config.yaml
norm: "rmsnorm"
norm_place: "pre"
positions: "rope"
attn_scale: 0.125
tie_word_embeddings: false
init_std_o: 0.0557
init_std_up: 0.0642
lr_mult_o: 0.796
schedule: "wsd"
decay_shape: "linear"
max_seq_len: 2048
max_steps: 6779
Each number is 500 + 40 x the weight over its row's rms, rounded and kept within 0 to 999. Layers, rows and columns count from 0. Numbers have three digits each. The size before them is the row's rms in percent of the matrix's.

# o: layer 2 attention output (transposed), 128x160, rms 0.0563, rows 20-63,84-127, columns 80-159
# v: layer 2 attention value, 64x160, rms 0.0448, rows 21-63, columns 80-159
# gate: layer 2 MLP gate, 448x160, rms 0.0644, rows 0-10, columns 80-159
# up: layer 2 MLP up, 448x160, rms 0.0643, rows 0-10, columns 80-159
# down: layer 2 MLP down (transposed), 448x160, rms 0.0644, rows 0-9, columns 80-159
o20 093:521480478516489506515554480451482444553515557547538486494487510509565493496555488513524518500535540517488487507497410527542508415510510516518496501506535486514553369507469575492543514514507475537499470421546431464486518519564497493472519486
o84 106:500490432401496510561509511549522512439541482547453527518515444499538445471549484503503462491519442590521586561486504574500461540488480583499533547545435535542524480568525517422477518536521468517496478493491495525498455586495498489487496453
v21 100:551513468439478510519492503546446573475543475468503487528486501507506557503499579423477513498455470515523481547496440465527465476485525510516501553458540429590505533516531458509506492499471549527422441465497565392585471456446504469460475505
o21 090:501528537482484456496465420430468516470536439476520555469456477480464525479525587486474503482424417495411434536480451503475549531543454569468454485463510440469508510516540453467477509494456566516529582540447539522456481488549588542510517520
o85 105:557457494486545508516451448496469497450480502481469473533534552508578515548491506509531548494493451498400483516463398519644474479496464494548474450511505485473382432549484470424512582570478491505491481529455483452497501554474490511502438467
v22 088:500421443533431518593490484506500465479492523538516506477408522540497501484483487585514511494573553495515521474526434465478480585533527526501464472579476584441514447438456457497499549509476507436473506541539450437472533450500485468555525498
o22 091:430543453471453502483587484524519579542461501451557447472463503532543551488554478524513575477538533536447504420528498529503500445544556524531408499571525444505529494556516515507550479497499547516585464544481438488519555526478461392516557482
o86 095:399562491405430498511502501468466500507509555479536527488471435486471512494518528433572505456553449566494525523470489520495548499512449486459479503548511536500543561530518498533558508528481530513518453560389481490478516374486544442501537482
v23 093:487526451410510497526490488451434480536569527392482455507513537557569484474520510516553501458491504507537520483535452510521417529526458513473504543486555437556490464493494554512541431511487478496502568471498537474520514540521431475515499566
o23 096:530450528461500507513499577484469520550560568469503506540539423498463534472491550533509528503516448565479473549575479423537474491471550532528563472483473415494477444507524566516474498499456456502455466528542539500507541526455502561560511571
o87 095:525497506510528514449479529470498472541460454476492551509467520425467514469537516494521453522521491570427551529517476460488394510516493482541444530484487443501503534494499514534512492455534404512472574525457540423515561510444577582561537583
v24 092:554359501444518496512542562566525542519539397454481460478511482486512524518562528472501458425537530495534482504559479510493501474582474492531485558529521502527491516485535487528540486431460479477450563484497475462457514439497507540488555525
o24 094:391501575495417531502578519552457475506538519408482552518483516474544473469490569520443432525529510547494515522581454424497537498401480504534483460509527491586496471560519477527484543491449464529556477533522542484476504467475486434506508449
o88 090:497496501518579503518476470563503580504527462441486438470541551502506504475521513575471519531504473543552529514512447514454508420520508552528473520495494451540442514485487547421548539443500442494545502552519420486472489535484516489496519477
v25 097:509505443492448528550529470368474544508545455525499558541518508477495510492501536559520456494587499524522451456484526483506412445508556496544492521462467512438489485517543535464506501566538524482538438454538488519486420529540483469510565551
o25 087:533577425514505533477506504482467513480468497493539585455554465525442459489505531470548458435474498474473541542485531459525519388584518471525563420526504492479456489494500497512499449498495530481497491419560450478543516517528557470578534521
o89 097:480615498515522483494413521467501505526446407568504592555492540508514507450593532555489506498513452465445531533485524537553498461498536508497508484477449498439522550480469503538497488458553489516533411450475506586524494505578444484553515502
v26 106:530497515525466450547463538492442466543469544473542512508553484545485442530499542539401487480481479491511609454453485575539589544441394536570466566555536511535550496546463585493511485521498534502537536477519529529460447512444467437454477480
o26 103:590479490529504516488483477572578470532501544447557524493398439535466438468446557466482504512470501501510459527529531528506464464483485508484517521521543496559493515561420492489491585535445536563452493477489545460541490560514564495478515453
o90 100:490465485481457526463416443496507471516457505506536593515478445475477462541427506505518485523456516529418436509583505551507507524453532516513504452446526488539526549440400461514487481512535434452482457515504448526519477517483510456543474478
v27 093:503486555498555513481462543535502526485488512409534501494568534494546456550530529545490519464555505491556492529602463582493524496474532472451532507508551515574537513481455454468506493397517471456479481486556497528558424540548521447479471513
o27 098:510526567517528518500465481459488549518478583445579532471485443451522472494480461525502544547489445477519534552496481526496515448528429504513477502522571587543539544515572511413511508491465460428558544486494527490446458532421515529440549500
o91 099:512479518459527487479442437469543520512515500498506520422519475560474443512535508553544491400536469544507485462522492587556514482533522505544546491518614517478439561458505452468512514508521478486463493498496484498513572553491508511470543462
v28 110:543497471531513534501564509521595501536458537586502550447531548471441499548468509487464509490545421490473518527421452446531533527531528499479471405512488529487542416442463460476480534468486540602461501581530526537460546537538525465491444469
o28 108:472535479438530525575489494531528555501474513552433539499453478499443496544486422461584501520492482411524455484503538518483498461474480523487374505630487507497492497506514509566498452446533501487534509482463513427506506466571515455502466567
o92 099:521523448494511521535498565498567516470491563571507517520395583495491524466424507476550524490516483404464474433523509523577502551447499467473463419456490522466506441517451471579550529515464503453509555502535602467543499545481451552499437542
v29 095:551534461476446450437470455564493501545542481506528442502570518516538503468457604484455491417504465533504472455511480515505617525553546549511531522494481433505471522562488538465524505440494562477503490534496509534518533559565470554398558475
o29 097:558472534572461473515517534458467456470479543476485470459492514535475448473482584565481551448501480507495457468502528447537510576476517515519506505470498494512484538430501502453584483528432486513506437527515436472514488539522459508459513424
o93 088:461557449469474505493461408502471561475552503591519566532488543534488464499423538512546504514527521482454486536510460516534494455520542444553546485498497526546432533496476503462528459506529494504464501487533466528537458650503485544526485485
v30 100:464465498510467426465480472489454455417487411503421494538495448489571574496552430459479479486512513459494466471476518473516514485499606490546525457554502518544409566445503450511522502474491473476547478497496538542507490475517550482445445477
o30 097:539537515515465491509413513478520497498561471518454407511526521497550459488515494518494508548478462554496524455502427440570512469469485572498526513515542547520468503457477481512482489528534462486461580505482512482501506518591580465439511441
o94 098:464538483481520415534482509537475520485477505503512450557502516461564496470531533571480519500480502482524530510508543433494425483507609528495460477401468565510500501468466482592467496530507428516520549516459466443407468516540487475438484426
v31 105:513483477471511471468541517480553517503456485491543500441435523556555446552471520544492475443426474480463427549462502525516534476510447494587502540557492471501526437501487539576545502559488491448537554556538473496484539480492524463463483533
o31 103:525522520512514457503540518544444604569553507435441518511511549456484477520372489519500574534464401481506412551519478525428454553503504497536429411514531499505440511508441503600551490414530498541474562492500543501506483486513533486577470515
o95 096:434514495481538486485471454458538556509527532445481451488485472457472501467472567501443463466477399484528475522523399481478519500507528510525492474569501513518553592558448511478525541537499494476517528546565546532621457438513543529559415511
v32 087:448459516550590499525538485452544503457442441470498462529521505465483513445464411550468446506504462437444490574460429573475475522501490525481534554577464539524524493488459454525480482476497490520464446491469449462475441453461483500548525523
o32 098:495506460425500558599488481569506479486487544552506437571472596526512489497535491474443507452518487559457529518453471516539534382476422484537513467457526554465502457514506535454545519525465472511549508487532496492494524549582510515545549451
o96 094:458520463550524481538533463504474516524455493499514502508531522508452452500443524555487516534463566555505498565437486500483483437498560562476581521495435460636553475541447536460520548573508471540548493426454464473542472493498462503476479422
v33 103:454530567528544493499470510523445525483547454434474469456474511539501483505508470536493551498454467547523473533535509523523604531512456436539501548483545511443471502500488495508467479419529484439531509499523512576458441513528420487452523472
o33 102:459434460491470504558456496491448514456561487527553497532507432490488477475498463542445514554528448623509445470570491433423496490501510437481491470484479479593500567494487495538491523496469504489385563462502518587519466511501489523478512522
o97 104:500506497506490512541512492490486519418511522497503518448432511531449492554459488557509524461525418581498472441528559560393465507488503445501495497497528454436484483528441522473515515484500514556433470439550494483553572525531482555567518546
v34 113:480453499525458507459553487556581450486529616515540487459465553498434404459453486484504490470506479505558528530483369536476513582469507499491557527494527501494437524449507452536577501447478574467436481534538545468514566517530509438528525497
o34 102:435530460479524562553493522425498509459501528425453522477485465571495570434505523519526562409487512424503462487445533521516505493520498538558521518516472542503454477467505493523477457519567510458594499519498509472567516480444538537538481477
o98 116:456460488448499495496481478410521511493537577431488500481494434545427517556505522480539495481538492529483585482460514519519568495566442457551481494507520575499449535539538435469510469605454506452442512455506448515473544543422517506495565505
v35 094:513504457548500453469542503475518529568603519545502545444475518523466480454526515550544446433473512520527481483536438495475539592530466505468550473523497440527484521465532432535468535520465500551523506388429521484561501593533526599548453516
o35 096:450539518490511586505523413527537512503471463529442506517496498527531495531467463499511502512483451561437521471478482522443491570437473596606541472461536510497496529418552486525457494497437515512532534493482496492517460515436499478517510465
o99 095:523498448443542521538448499476576478520466501520502485539476479532472568471476526548504493520502475562406536559458452504502463513510491552558522475500492531429484488531524544499473469494540508480518440475483438388611448494485447523453558449
v36 105:503506525528458521452493546487552610571496510497512573532482508393464479530442489536484582434556439500503510577465477531465464495484491518534471444477463527461486455518514538523507517496537466506513459496513481489568478501482441462499437485
o36 098:539491442458523447540501478550493452518475497476520532471426470478527482547511491459550406533459465461585504463529542475433562544573468435506443495540445478548502506576427533486526521469595522520465540451542506497518501448479544545481444558
o100 099:480555491531513430493489502531497543529534537428545518530501460493465504553470414496438475479537556517560531479472577476488446491399544478403414483580471497443532495479491501418502468453460527509568527452465518480482500445458453460493509554
v37 097:472504464481458473570455434475492511499418446459482447516390604429534521511493474514475442511509492530509474518486420433505433508429466472510553541497495501535552417487450538517544517498543448467557553544487406427516433523504537463455445496
o37 101:529519503441541521542469505576518561500466492449503478495458616491458473516426496458513596539482524604460525498406519475564467482484593500518465487492502517566521443589546577491509502516443479466529545517479508427481429549459518550486553468
o101 100:495474515411542515569418496494485465474468504496589462495530540410505546529472509497492560435435507541454525532429447473555494437575475464507508513475475561487477607475540473514538463554515480533444540535449510494516457443520557484461447483
v38 104:486504483462429611467554488477468516532500528533513489465421517508449560463518449465509481527538483505469494520485495517518437518546481487474509479470483527521561545522479454501449501530437538512464469460527590540465506492456499421513484544
o38 106:453442430410479521456549516455540494450513504480484570521525500482505536533460508549554483428592505504541526555510500561556540507529541433458498470526532548516452430493523525504554499469478472484470483438502496553489558476514516498554510520
o102 097:524513410505564585497506565478528458495452544464431506571489564516571497481532486533479503488447552503459469463591545504543560469503493490486476473470416508526486424489514451541478471512456537445483517494495521446483582566520525533528535576
v39 100:553487514550498499416456485582545449558422552574550496553489521502494503493511555545482497454516450456429481512448534531545524523491519450460515487487452488506514438503459486436491487567543500452459554543478522503504457480454512487520554558
o39 101:574404505490522524427528563517482455546501473530470531498559492423458567520502507505504481521474441445411472519559479479504523481535539521473522475533454453442570490524460536535551497522550387518483483500469535478523505537555568503474486513
o103 098:487475453504514494488492513511447494628504487482477499483488449482510442516451470494479474485495344542521494456463538499503492466498509575476464505500440510481594577484506515546460502547549451403530570515509570456501540478563545577553456499
v40 094:515485537521499446461472449515495512501495499497514485532438445517554603554479447443490477510465470476391501454504463436542461498560548505495486500557526498538510551518529467478491408524476492592474493516504501473540455499505469533496500499
o40 102:555457481439516504492461450453496486515497564549437479418499475538546532500591426517480421528444513518403481445513516500560450481477443504525502539490497532541532411462488462461429510491450441467506536515501503542469430508549486534458540469
o104 096:524507540479481513495464464535531546500490509537525475504521552520554494559530561472502452442513459473400454506497458520481455398466496538468486479512484513565502520468488516482555485500461557521515464481425536477534532520536486523430597528
v41 106:532482498506416508555499522547479536452509479523463533430608491497489498487437508495438462476496437497501492463539502468455536497560520482500570520540564495531507533582536462540454480481493467479550530468532524559471569494532484451546517479
o41 094:477527462517492470496444570508498521457494537439510461508445582480476471477541475517509429547434562481592393456539571493553520493495469461553514496454532530480538468466468486532551494496454529455504568473520443517461469440384512507534483443
o105 103:491463426487523450472526432468526504506513541464481482488538515486524512482590522534504444517463596463514453429498557503460538468489529483538454498560503539511462477455507505432465451420480446488563523528563491527363536480470460488554545551
v42 094:538494544533493424573524475498461541437526486458520474504538488533578477564498519496513458363567550495435548448497532517548466488443485501465455456496545523530506503503459442469502464513424488445501503531554544477547462505465562488497452457
o42 098:500462460495470455511536540485457516472458454515521533546466523514486520509415458550487550519472442529484475529544464504542461454486474552477519554545517571543490523514514472563500452482493471528478539563461565529504457483569527540490503405
o106 099:551456485532516475447437402523504500490498477539522511550506542463551474480572479472453542509515436449444550490482514520562474486523474531535440467521527530443579525484540487517478496585471481470509496511488611544488494479597531481532548488
v43 107:546500518510532460455481512446509560498461527408502510532509493493526507506569546486543557389446551477461565491530546503485524495530580543491529392515547548504467573440490477507476477476508450530584484481512523527441500500484499540447474455
o43 100:506488512526496441555468519559499418489538495552462505464497412534471520455519566540431438525515483472513491557564446470487568483476478536461519537439439625452485538515478512565510500535482489474451535496501522520482536458570476531522556450
o107 101:509492554457480432504517472524477534545485520473528491467578464504544462506490551410447549510567514478499446535568473482511448450485467517522522416421510571501498561518476446466508458462506524429466538469495521538491457499509482561473568464
v44 096:566543536456480543454487452537513508449435501509541497473492485481464528511452539551455502537439504506401472528462524551507523525467586504517479511488486474547468480513526563474553504465485521524569497531460557523490520453500472473592490527
o44 104:531477549564551528514462451511536471471530523510447533500493524483493471504488521467544494541458474504467525556453555522536502537524529501464519531507460521483412521479475576503530453505508568467488485510526473486471559458523543524484523611
o108 094:490435517502544517438462576540499586503581483601454509427471448505486459458432541580540460466448499446544420484495501453511444478514499495470509524516519537543522480487452506525507556527549541502487497516561495491506489456456468521511451505
v45 102:512501559463545463511485492511558580460408502468469421532489520439482474557544411516451454459508518485475563487490490575509475531550549490571488521531532543537495524490534427535602494498527448514447471550482501503505494490478555552516498504
o45 104:520484474475499495512483484530557568422528479536513430555504553490475517526414527540403483495487540500450458429484499465525578459492477457497500543516499530557466479562460456475482500485463481509509514458511510445533484469533452525476503468
o109 098:481471475489513528504424433509504509503464517486518464488494525541535487545473503495467521484571542517468491510446510510579530507482453584468510525493504545556435468561518549473487458430473524531446518459568476486481467484467451478405542455
v46 099:490510520504567443462515430522479553435469525437509497506480458594454481543566502505478477548463535447570552543497464531543537495503448517531528520603487530514434540552430511523483474589477462458515461495488465492531462440491515470477499544
o46 097:563568469490512480463418474495454508536552549509531485511481474560522540498519541493418509506464507574541498510469497491570514459551460471522497550453538560558479490461520485452529488504501436502496547481549558537506526428524524496465460400
o110 097:566435430495470549512551486559507505511494521503537515429493444500475487460480505464431510522491543558514445510472459481509494501537411489500461570509620458490477563523465520489495491546463521480459484496443507497532536480575523521506544471
v47 104:520515540564480472544510511509506496523475417490472600464514441501470497503466525510562475509579495510465512547518481547497438497538536560497439559483476469506527607520508457514449560428466539529470502531476525415486504431492479552505554495
o47 092:514533510504423383557536458507533423475548487507487507478539552509492475490524529455491564542515531501468528582477458493498478495558473495531494501548492472486487455479400516477538510485497479570558508489513526448472508534528482502480467479
o111 106:478541468495434500454557453473485460476526453525513480566569529538485453494522497560525483489480552542514508542495448514538436458531469514459440536589566448475493516415528517479501509435484445520476395450475425508446498425537414499503574475
v48 099:529477512450549452434502462456460487478504496478620463495543473510565485479562530480538511492420563397458501447442613531499522464477529522454475497425455473531518585489467537451620545436554497474541503510456459513460495527439458538477459533
o48 109:591547539524480451505556543563445481505528517470506438464534582509490483520465501449500536558510483392516542547516480530502560496455509492481465521531543546436409504502493514453480561521539501595540488568582487516499464524548517488503438466
o112 103:506429559529459466528427552548449492509508501475545421458541476484483434450512501498513590474518449389424443541469620476514482509526490532424532498431519481551611523531486528510502472463522536519506553452499540525527501533532469532502456493
v49 094:472508578501495539600535466518538454470498505409475494508569510479520481531538515485429488460448529465526530456521503447501507505554525526453463508538503535541501503442444540505538584447472606445457550525503454488480456526447512453442449462
o49 109:563508544576457518524492518520460542500494506474559406519484489484475477529550534457484557522503439488504507556515472447549565435501455584483450466523460470574516552537509530524536476511540490534542533526463469496515484539525514482538502468
o113 100:478521531443505496543476473530467560442465528446597462474514491530572459506498518520509517528544510509503552423427454485545549500559492489517407496494505527459455524502527490492561488510506594407487526484412434542482455576445508499419602498
v50 099:505575587475429540501531491476515477526441423570466518438487497533537579467494461495485532449458511503551521483513519428555465511550497534495477492533500464493584430488545421520537489554463502528503548433566448476398491594443462527535506491
o50 094:535493503505525383455488515416533558477459486538499549554456546496500543427452500498570563479513527510510476580525488500482485496492481501529506557529475476454481450435577571473569546517509531567508502570483554532482514511479556532447557528
o114 102:500504535514508517526474525556519443493478452497399542568502568468574567455523588490536479530407496432455467512446498456426511489451607519525506457513446536530522508492494495562526515500527439479540540500520526484516489519533517499510457488
v51 097:453543555510487499419549477551461517469469463543484449527493485517436513568496463512565519490432510514551495569521539525518494516443484539486494610473462501488463448535545512527440507464458462566508507439500547497508472508509528439447523478
o51 093:528559482434490526473416457455439478503484494515561548516513488466504511504474506539484536478447486531573486528437493504450406567501519507439485484523528477478528424464503492445448525529521514446451527436559510553515522476488568492486444493
o115 097:537506506474464497544466533527501539441493469517515548492501553478546519514523477529502503440478445549486569509471456442494476561513499479493526526551541501466434511476573429417469492577460524527425497531475493534491528561515497517482466458
v52 102:533564480466476515449481496468373539521465549517555549533535506535579543457472542467529428500411490521441479469520466464445452500512462544489493487466577486477477493506523458482519466511494479469499563474463460483552509493487551502447530468
o52 109:481499497551468505485564482451522460523567440441502547485535455508491499470510529523607522497453559514447488472526567526509507504516542506540536452411504507465477493497470544502522547497416539492512534556448549520509513539482486501537546424
o116 092:554602539468491500481460523513525537488493515489459511549551455435538495466422500460523486539443538442452520570528477487515457493493544545589499485507455508505511494514457547519515490473590495415565495510491519497475417481460447511457461526
v53 098:475556421504423453529514464538444516533526605501483557428516445517530514472503502567507467528509462503446464505548481533534471515575504459543447551483506452575529487541484555498472450513549546550534518456538504478536618479457492473460437508
o53 109:480510496486456470538473469538547518570474535496508517406576422512494449466446487556532544495417482550451461531531510531515435479478497455513595512530548477488486454513416505482513467542514534531475563541478502398521520503515463519447544459
o117 097:557496507518490456483495476552515530541464497511447585446446523494463483479513510481509448525461534584504408575524517510548520515481499460493444530488415475469483500508460578573463418435570534519465466462571510501471543464548549499529548511
v54 094:511465509531533512517504495536449541449507550476456480534465508501519578483485458505465499495490511477564508450548475517496568545540495498498502452530518495536435471546529464557600530593527509459528517504520465472483509479482524497422490542
o54 102:447553452458501516493529500459413558513463484502453574511489475536507585404442487558499462427542538508510484477529555490423467538505515524549501527421606516507428439486439506498536486468438560550515581522481583463531477486500492533493483462
o118 097:517566446490448455509547432421498582475448505482581485578469537539514504485519484564473567466564606443539524484418472477437491503537516433504489513514497473522496502540541476490564495491511526507550518485479483503521504428490475537508449518
v55 100:532512484485528572529491471468503509511492539465466499475576555549560513458472551549511499560523517568545518439430476439533466506499513443455506511452476513465551512545456447481486540489452537516461464528497556509478550491467568471474415505
o55 103:553498549480547583525484510504455537500418521503507507420509465449496535523521551476560524467495485516528512588428419494499488521495531483500433439515498515476522488510540483528579497462491472503477438452462493541533474504544483446553510471
o119 096:498494502495470472562485574479577575563432518505513568508487549531485521491566545409524591445548504468565497505530477488568505480516445507468509475439524543457512469464600496480531499500480493510472505449576564489543554513538548453553519448
v56 110:600463477477526491556545487541515466548519450483434448475493469552529459534499461442464565498493507529501481531494477563549546458546420525482512489499510517435517498514465445451411457459484457506503508468530469508521436455478447526489593517
o56 109:510435505490494475525486464541463435520480473522499600484512512486508500522514427558422490471568498488471513499513468511525487566504475519469497466514543502508513506511498442449529525542555407469494478598569496551595476461534518548579439467
o120 104:483510492533517459463475497547546524486497459506547469513504510553478540469499490517426482446483502474557549517524456442470543468458552546505443418548494488525514468475445493518457506450516416528454471586546548617497527492527496486516424523
v57 102:453488538509539507495520416511499488429461568457515507496432493460529433570501636456470493481438521452457506479578487530484505442506481556464524507483477553487423530469511538505544488501441472493452483487542462529461448568489544560477482478
o57 108:506497528527488543517532452509455552494512521502504483492481472514514479547425478518481530539452466468444506432453524497512517468484471454567519613514477561449528531480512495469472523467481524446531539547518538511475365511486491499486485498
o121 094:460448511468506526513520462523480561497475473457572444534532447484463492505486488454519453515454486401505456462537539440591477436460475525533592518425494553488556488490555548544559512489455505514538529525572496474546482506484513511463527515
v58 093:474495449484494452438491549544428500508459554517512413446555472505493495512570479453474477492453473463549512471496462457567559458500527527505513536539487529431552584575535567465447518481533513509437514436536519467494481556475452471544554483
o58 093:445466422546459545477495490453551401532457570551526451510549488474538546478521441524535522418562499512536505488470560522465482498523516493544490523458546576479503505525540525453531515494481501500583454561529463537464498554516495485511436498
o122 100:496543442532457550497531424511599491559505483426490513482515489538479498563496427506537490518459454459442483461566509547425587481496516521509515484515533440496386459520467485480471519487521510485510510496447512557487532547520541469477542492
v59 098:495554465506482564498460560528490458460596472497498520500516464461478562491469488474459485536472494484510504391509449493475540491485512491468472516470475546513526462574484528535447408436473523462478501522458507588594495553519547553511528502
o59 101:520472536423431504425498543548432508553553487490495451558472526538519471511498433539557451502451543579504526462472435540558542505489521526620496546537435552513528485476464466481525570522445516514496534462483430583436494546462375425531515420
o123 103:471475477566464486507574483559440477486517410512574478548515566492495520486482493500546490522493495471491526477526523418472435507492499529472452438441512469518461544477498486492572489559462480473473479474441410510485466557489491509500568432
v60 095:469528571565465491516451431434553462535458491470508438530534523443503574489516518506455444466555469516481467461459493542501505524528541535493484487546424504500533555442472542509583492508582509518500505540535478531496459472431512453471532486
o60 094:515473580551479531447514518517583524502497566469507535510515558502487525513488530513512485450526448552433568539438531513521543459488433498507532462526458511520479525574517481503536496501564464573506470486537469438538537535579459557553487458
o124 096:528536535508503500584463490545452532453471574512487450527574589533473459520434585531465575480524520484460540480451482537461471468556480513513515501459526483450464465475481431575521472589515528479562456525506534508479493558527509547486484421
v61 097:522547547478473456511593492492517522507502475458569549482474523491544514579528440462452570494443524485454530474495515446488475481516506574537547467521505501479527499466569539432605526465516548525485488525539479447420497535434457474486444442
o61 104:486460574591472524491475457475460483462515474536480540461435598427528476450491510469495543461544488437410500495539474471530446556515480512487443569506485488502570556560598517525491509484547481461494461531520551531483409525572560518474479576
o125 092:515540479516475501606478492522576467445493529497516563479465544432467515499561542471500538555463518369439450547544456482523493527494484545468534505505505532543488540482518499524566526478460455423442565497536484501515467471521497511473517521
v62 111:501491471453482519475462465502504564477535478469521464501549503495495517483537454599557475495571464460425508548443475468467429514440461451489488497515476527543438512513510522443431485493509528425544515583489416539559501462536488496520465512
o62 102:519483525492505510465485538543454491551498503479565449512524436441530449486453506462529485516470459594581496565551497497529504475487507547567503495500503508550521413475431533515462510554483410540445520507506554564450514464518533552532503544
o126 116:487516511512472544457507469504482600537475523496576467540580461457524492472542517549523468479550464525543484533469519502571446526495548485481416482496516459461608509474498597517529479462464481513541487516460567499550411472487496423539478486
v63 106:525508505539485470462407541576543484499453484546495483525492507538504485512574523497436527490506471487538436456431511505509385424496563490556482461514471513500504521545471402487455471610514505556447458494573546501450497483471519515488504430
o63 105:525427485470497479489492483463536522513491541558437504517484391512516499519473520595448517484520489432559509468476485512575478550540490476489480460503474434495502508472494491510451509446481483487445485488547488558456519499516477495526447508
o127 097:518489530526536489521510484460536493538434456512457560492485546507538484521546559494420488439517531397510537574500519494555523457492533428530512452451524551498544486512492454463587559505525500473462506494538493565489475426497523457523506460
gate0 108:419480547488504550484531452449451462472516511428381479458531506559478471482516504505513494611461517494476613585467477478450513534484460539499530478502434491493470515506482512530464481567468564414520590516460465560520486524492531450526475521
up0 111:506452538538490455549523490469524514486561513491488514444459466426502558505530494581523487482481480481574512500545490527460472516480529485527489462552520527485507546451466474490476433523432491550488494532527526501488451503475450451593484562
down0 110:402500493500497550449512489447526494457564510511459470416467448505499530499522474527509491548577481535513575539432449540430498518423565526493468487466475503490545497501549500506451466512494451380490492511524478457519493474524440500525442501
gate1 102:514446487499560541521531556524553516467490549491559457523491507557502530535585523571513504526503463512564508481529469518473487501485468465531499452551439502434487475455479434586494463497455469502421492510432469433529570467481536583547457555
up1 099:522493444534502447463447567540498575546511588524524513530533428534482454558529485514556431488454466506572509508510434417515452439466474533437546446490465468513520437519453553547488512476535473543536457546465485505551507473530555518424523502
down1 094:543560447485502530513585538522453542460477454403511478525532378450493514548469460518503472516504441474480466531476533460393549538479597521513564551478539527445506468461496515456553499445522539516452499514618507585476503496525467519532507523
gate2 095:479543434446468565586494458481446452506506528486528444486511510533520588475512506528482440517562509470551506489513518429443506562535498512567499493476485530492502534550529495468509514475428524454534556623514526504518524446398494526529515462
up2 101:487449483516542564526526548513473487454526458493473407474537503568473469384489481507523546499503496417527470513503488511491481418470492544476519489540576568516479557542500543511522541543541440539557555479516458458495477520541503447553480547
down2 099:456523425505544570537499509522586510531474505580477583497536465447495563526539486498540497496455505540548484598524489436535502480546537476506413492548475457535541494512501463579534458512514481490459558474519460600511475406511455525446541494
gate3 089:488527501536499448510563511482492509474470497562547493582578546563540544467535484499493523456481470500527505537467492562514525489528491553509534432544485441531477466414468564535497490443532424568544481456445485459562494482501509475495522493
up3 097:443481483512489477461432550502507459498521490459530460472453474424556564466571520453512506530525516530480482392497479489536449458568504537487455488478459530539565503559472431488540489535488497487467573492481426560467487492456460454490519442
down3 100:453576474497539524492531504447543483469502514579533514540543564547472491520511455509455540522433469435545523486503590581505535453477476481600525535537534430503528476541536532484518489458559408517510511459412469500473437418520507525524526529
gate4 098:531506547449531512474461486516544521479493503578450519512426457569471491489469476554500512461499534531481502496391539490501515534552528563501503537541447479474593472422571475467490530572556494500473500457517455495503522451460504483489507506
up4 090:496496523488439458440493490495572519448352463544553505479478565551469494474531526491455575479450494505518588507414470473493526516480519517412523542434513529472470484584468491486391531517507544523579551500477485546476515513534504516484581507
down4 094:552477547425487545558528383487514511516509495453466529493496480448524512509555514556487521411500471489506529444488478510562506529439497540482495519481489505494521531505477568426450406558508560467558560468501471498462435535380589474438496498
gate5 094:482500502527553550503484462576540532407503479495502489433483481393500508539510565456520558490519433454437552475453394505489534486535579526446439502469501500449544478516492513521436478500500466490489545493514471510623518472493554504529386487
up5 099:450480513452584500496521489500484475485502482474520472520491483547457475514434499519539460512506472503529588512411501532493489490506497489458498520465489516572494451419501529488495483621506536494464513461471493547581491479533492563436528503
down5 097:444476512516539551487483505497556549463534547537459526524591484508566532523504504471464529462496495496483517537505513449555521550458512489515467417477551538447513542507443419485444463491548528533531457545472550513542477532476459476431534512
gate6 098:451488521461494442513530519443498472483496516520522392443469398473464528487461483432572449495516514491500444483514534521446516505527496529408453506497408515506575503499484481520517439481490470429481543447487527463552502506491438525535548415
up6 099:470420495507521488427403489497449504518497507471548522471523528521516492475451542527510481567468507516509569490493516600468505442454452439406496521481530516503512463427460502506418526502482528564495533482522483515483490579549546503553491530
down6 098:472512498479535514514533466563565499460548434488557524419516476434502472499529469529480469534495454562496451425522448490401541519489469514394532490535493520489500563458512450504532550479513524442503472529511481523455455531499535519521479574
gate7 093:444527563453409487496549490560560443459497476510501570426523464544494552482498541551523539548513503499492508476463448521482520481425452509505443448522444524412513500429460517501532490546440545494490487461545453505490508482536521536501422616
up7 099:485489428441438567422489507545572470547584512548528515435470551474460468460510538489484534525467507476524447492546577526496467487508478519461476468447471555461432493580477487491504493445441482529476532491536465452422468453449518639584592496
down7 099:592471556433500450524441487425560430508515553526515535559508552451464495480476483445498484532499472460445564478586452522519464553506530426500398524539471457435510570548450583501500463518477529518498462521549546470454488535450529527554558478
gate8 098:486541454484492504513522461470443469464535471482493436422485495495471458391562528470495505468443515515511511548516407564588482557453569529528480499494554524453464524540474482464534512463511439485544505538561576538564463460479514506549480471
up8 098:500556530543515458510506535531521509488523588481598479559500459469447563477439498455448514543488512472432502450598521433481479507530513513417475465487550413495520554533470506496531476485484498551525489537418519471541512472526505486538485466
down8 093:482559453485483520581402487487530454519474491481482484506494421485471495500563457538472485527540562496522506545434424598436467442449447501568584451529468482529551495482504492466508494445556491517433534473473562494472455537500483483556487456
gate9 099:540499489543515569548446456450444479482452534493510481473474542551487481471496461501469506534525458481495517435479504519472480423529484419470503413509544438559490478561500524451494534505561530559546494454471473464497521513458511510507457507
up9 105:530501452529471552483471462494454408538530526485438438464523507535478552519448470497526497507584533554477453532468411615549485544479440456526523512391514477536444543560465506501499471544513512496484490527524471527497536473521439571517511485
down9 105:495430521485521522491474444518510544531476501505459458461503489469516544460565518517590520497541573500442485509520408518572502534512472509547508531490437475532501551487508540425538522491459411450601521509470446515527518406445494469500479450
gate10 099:485528431547501429559537466507438535454447501555556439494470561580511498545491494476554499532479551494443504499523517532447529503479456568517431440514466516562425509563444509568585514520554499480508499500597523511527519476511612574513523565
up10 098:479545466500491487503495453547422555538497522411464478539507484482551492522488537455439457559511454493459504569601521515513553458485566497431469479470400429470454518544490489488495443406457485536519535464515548435506499513527462469571500461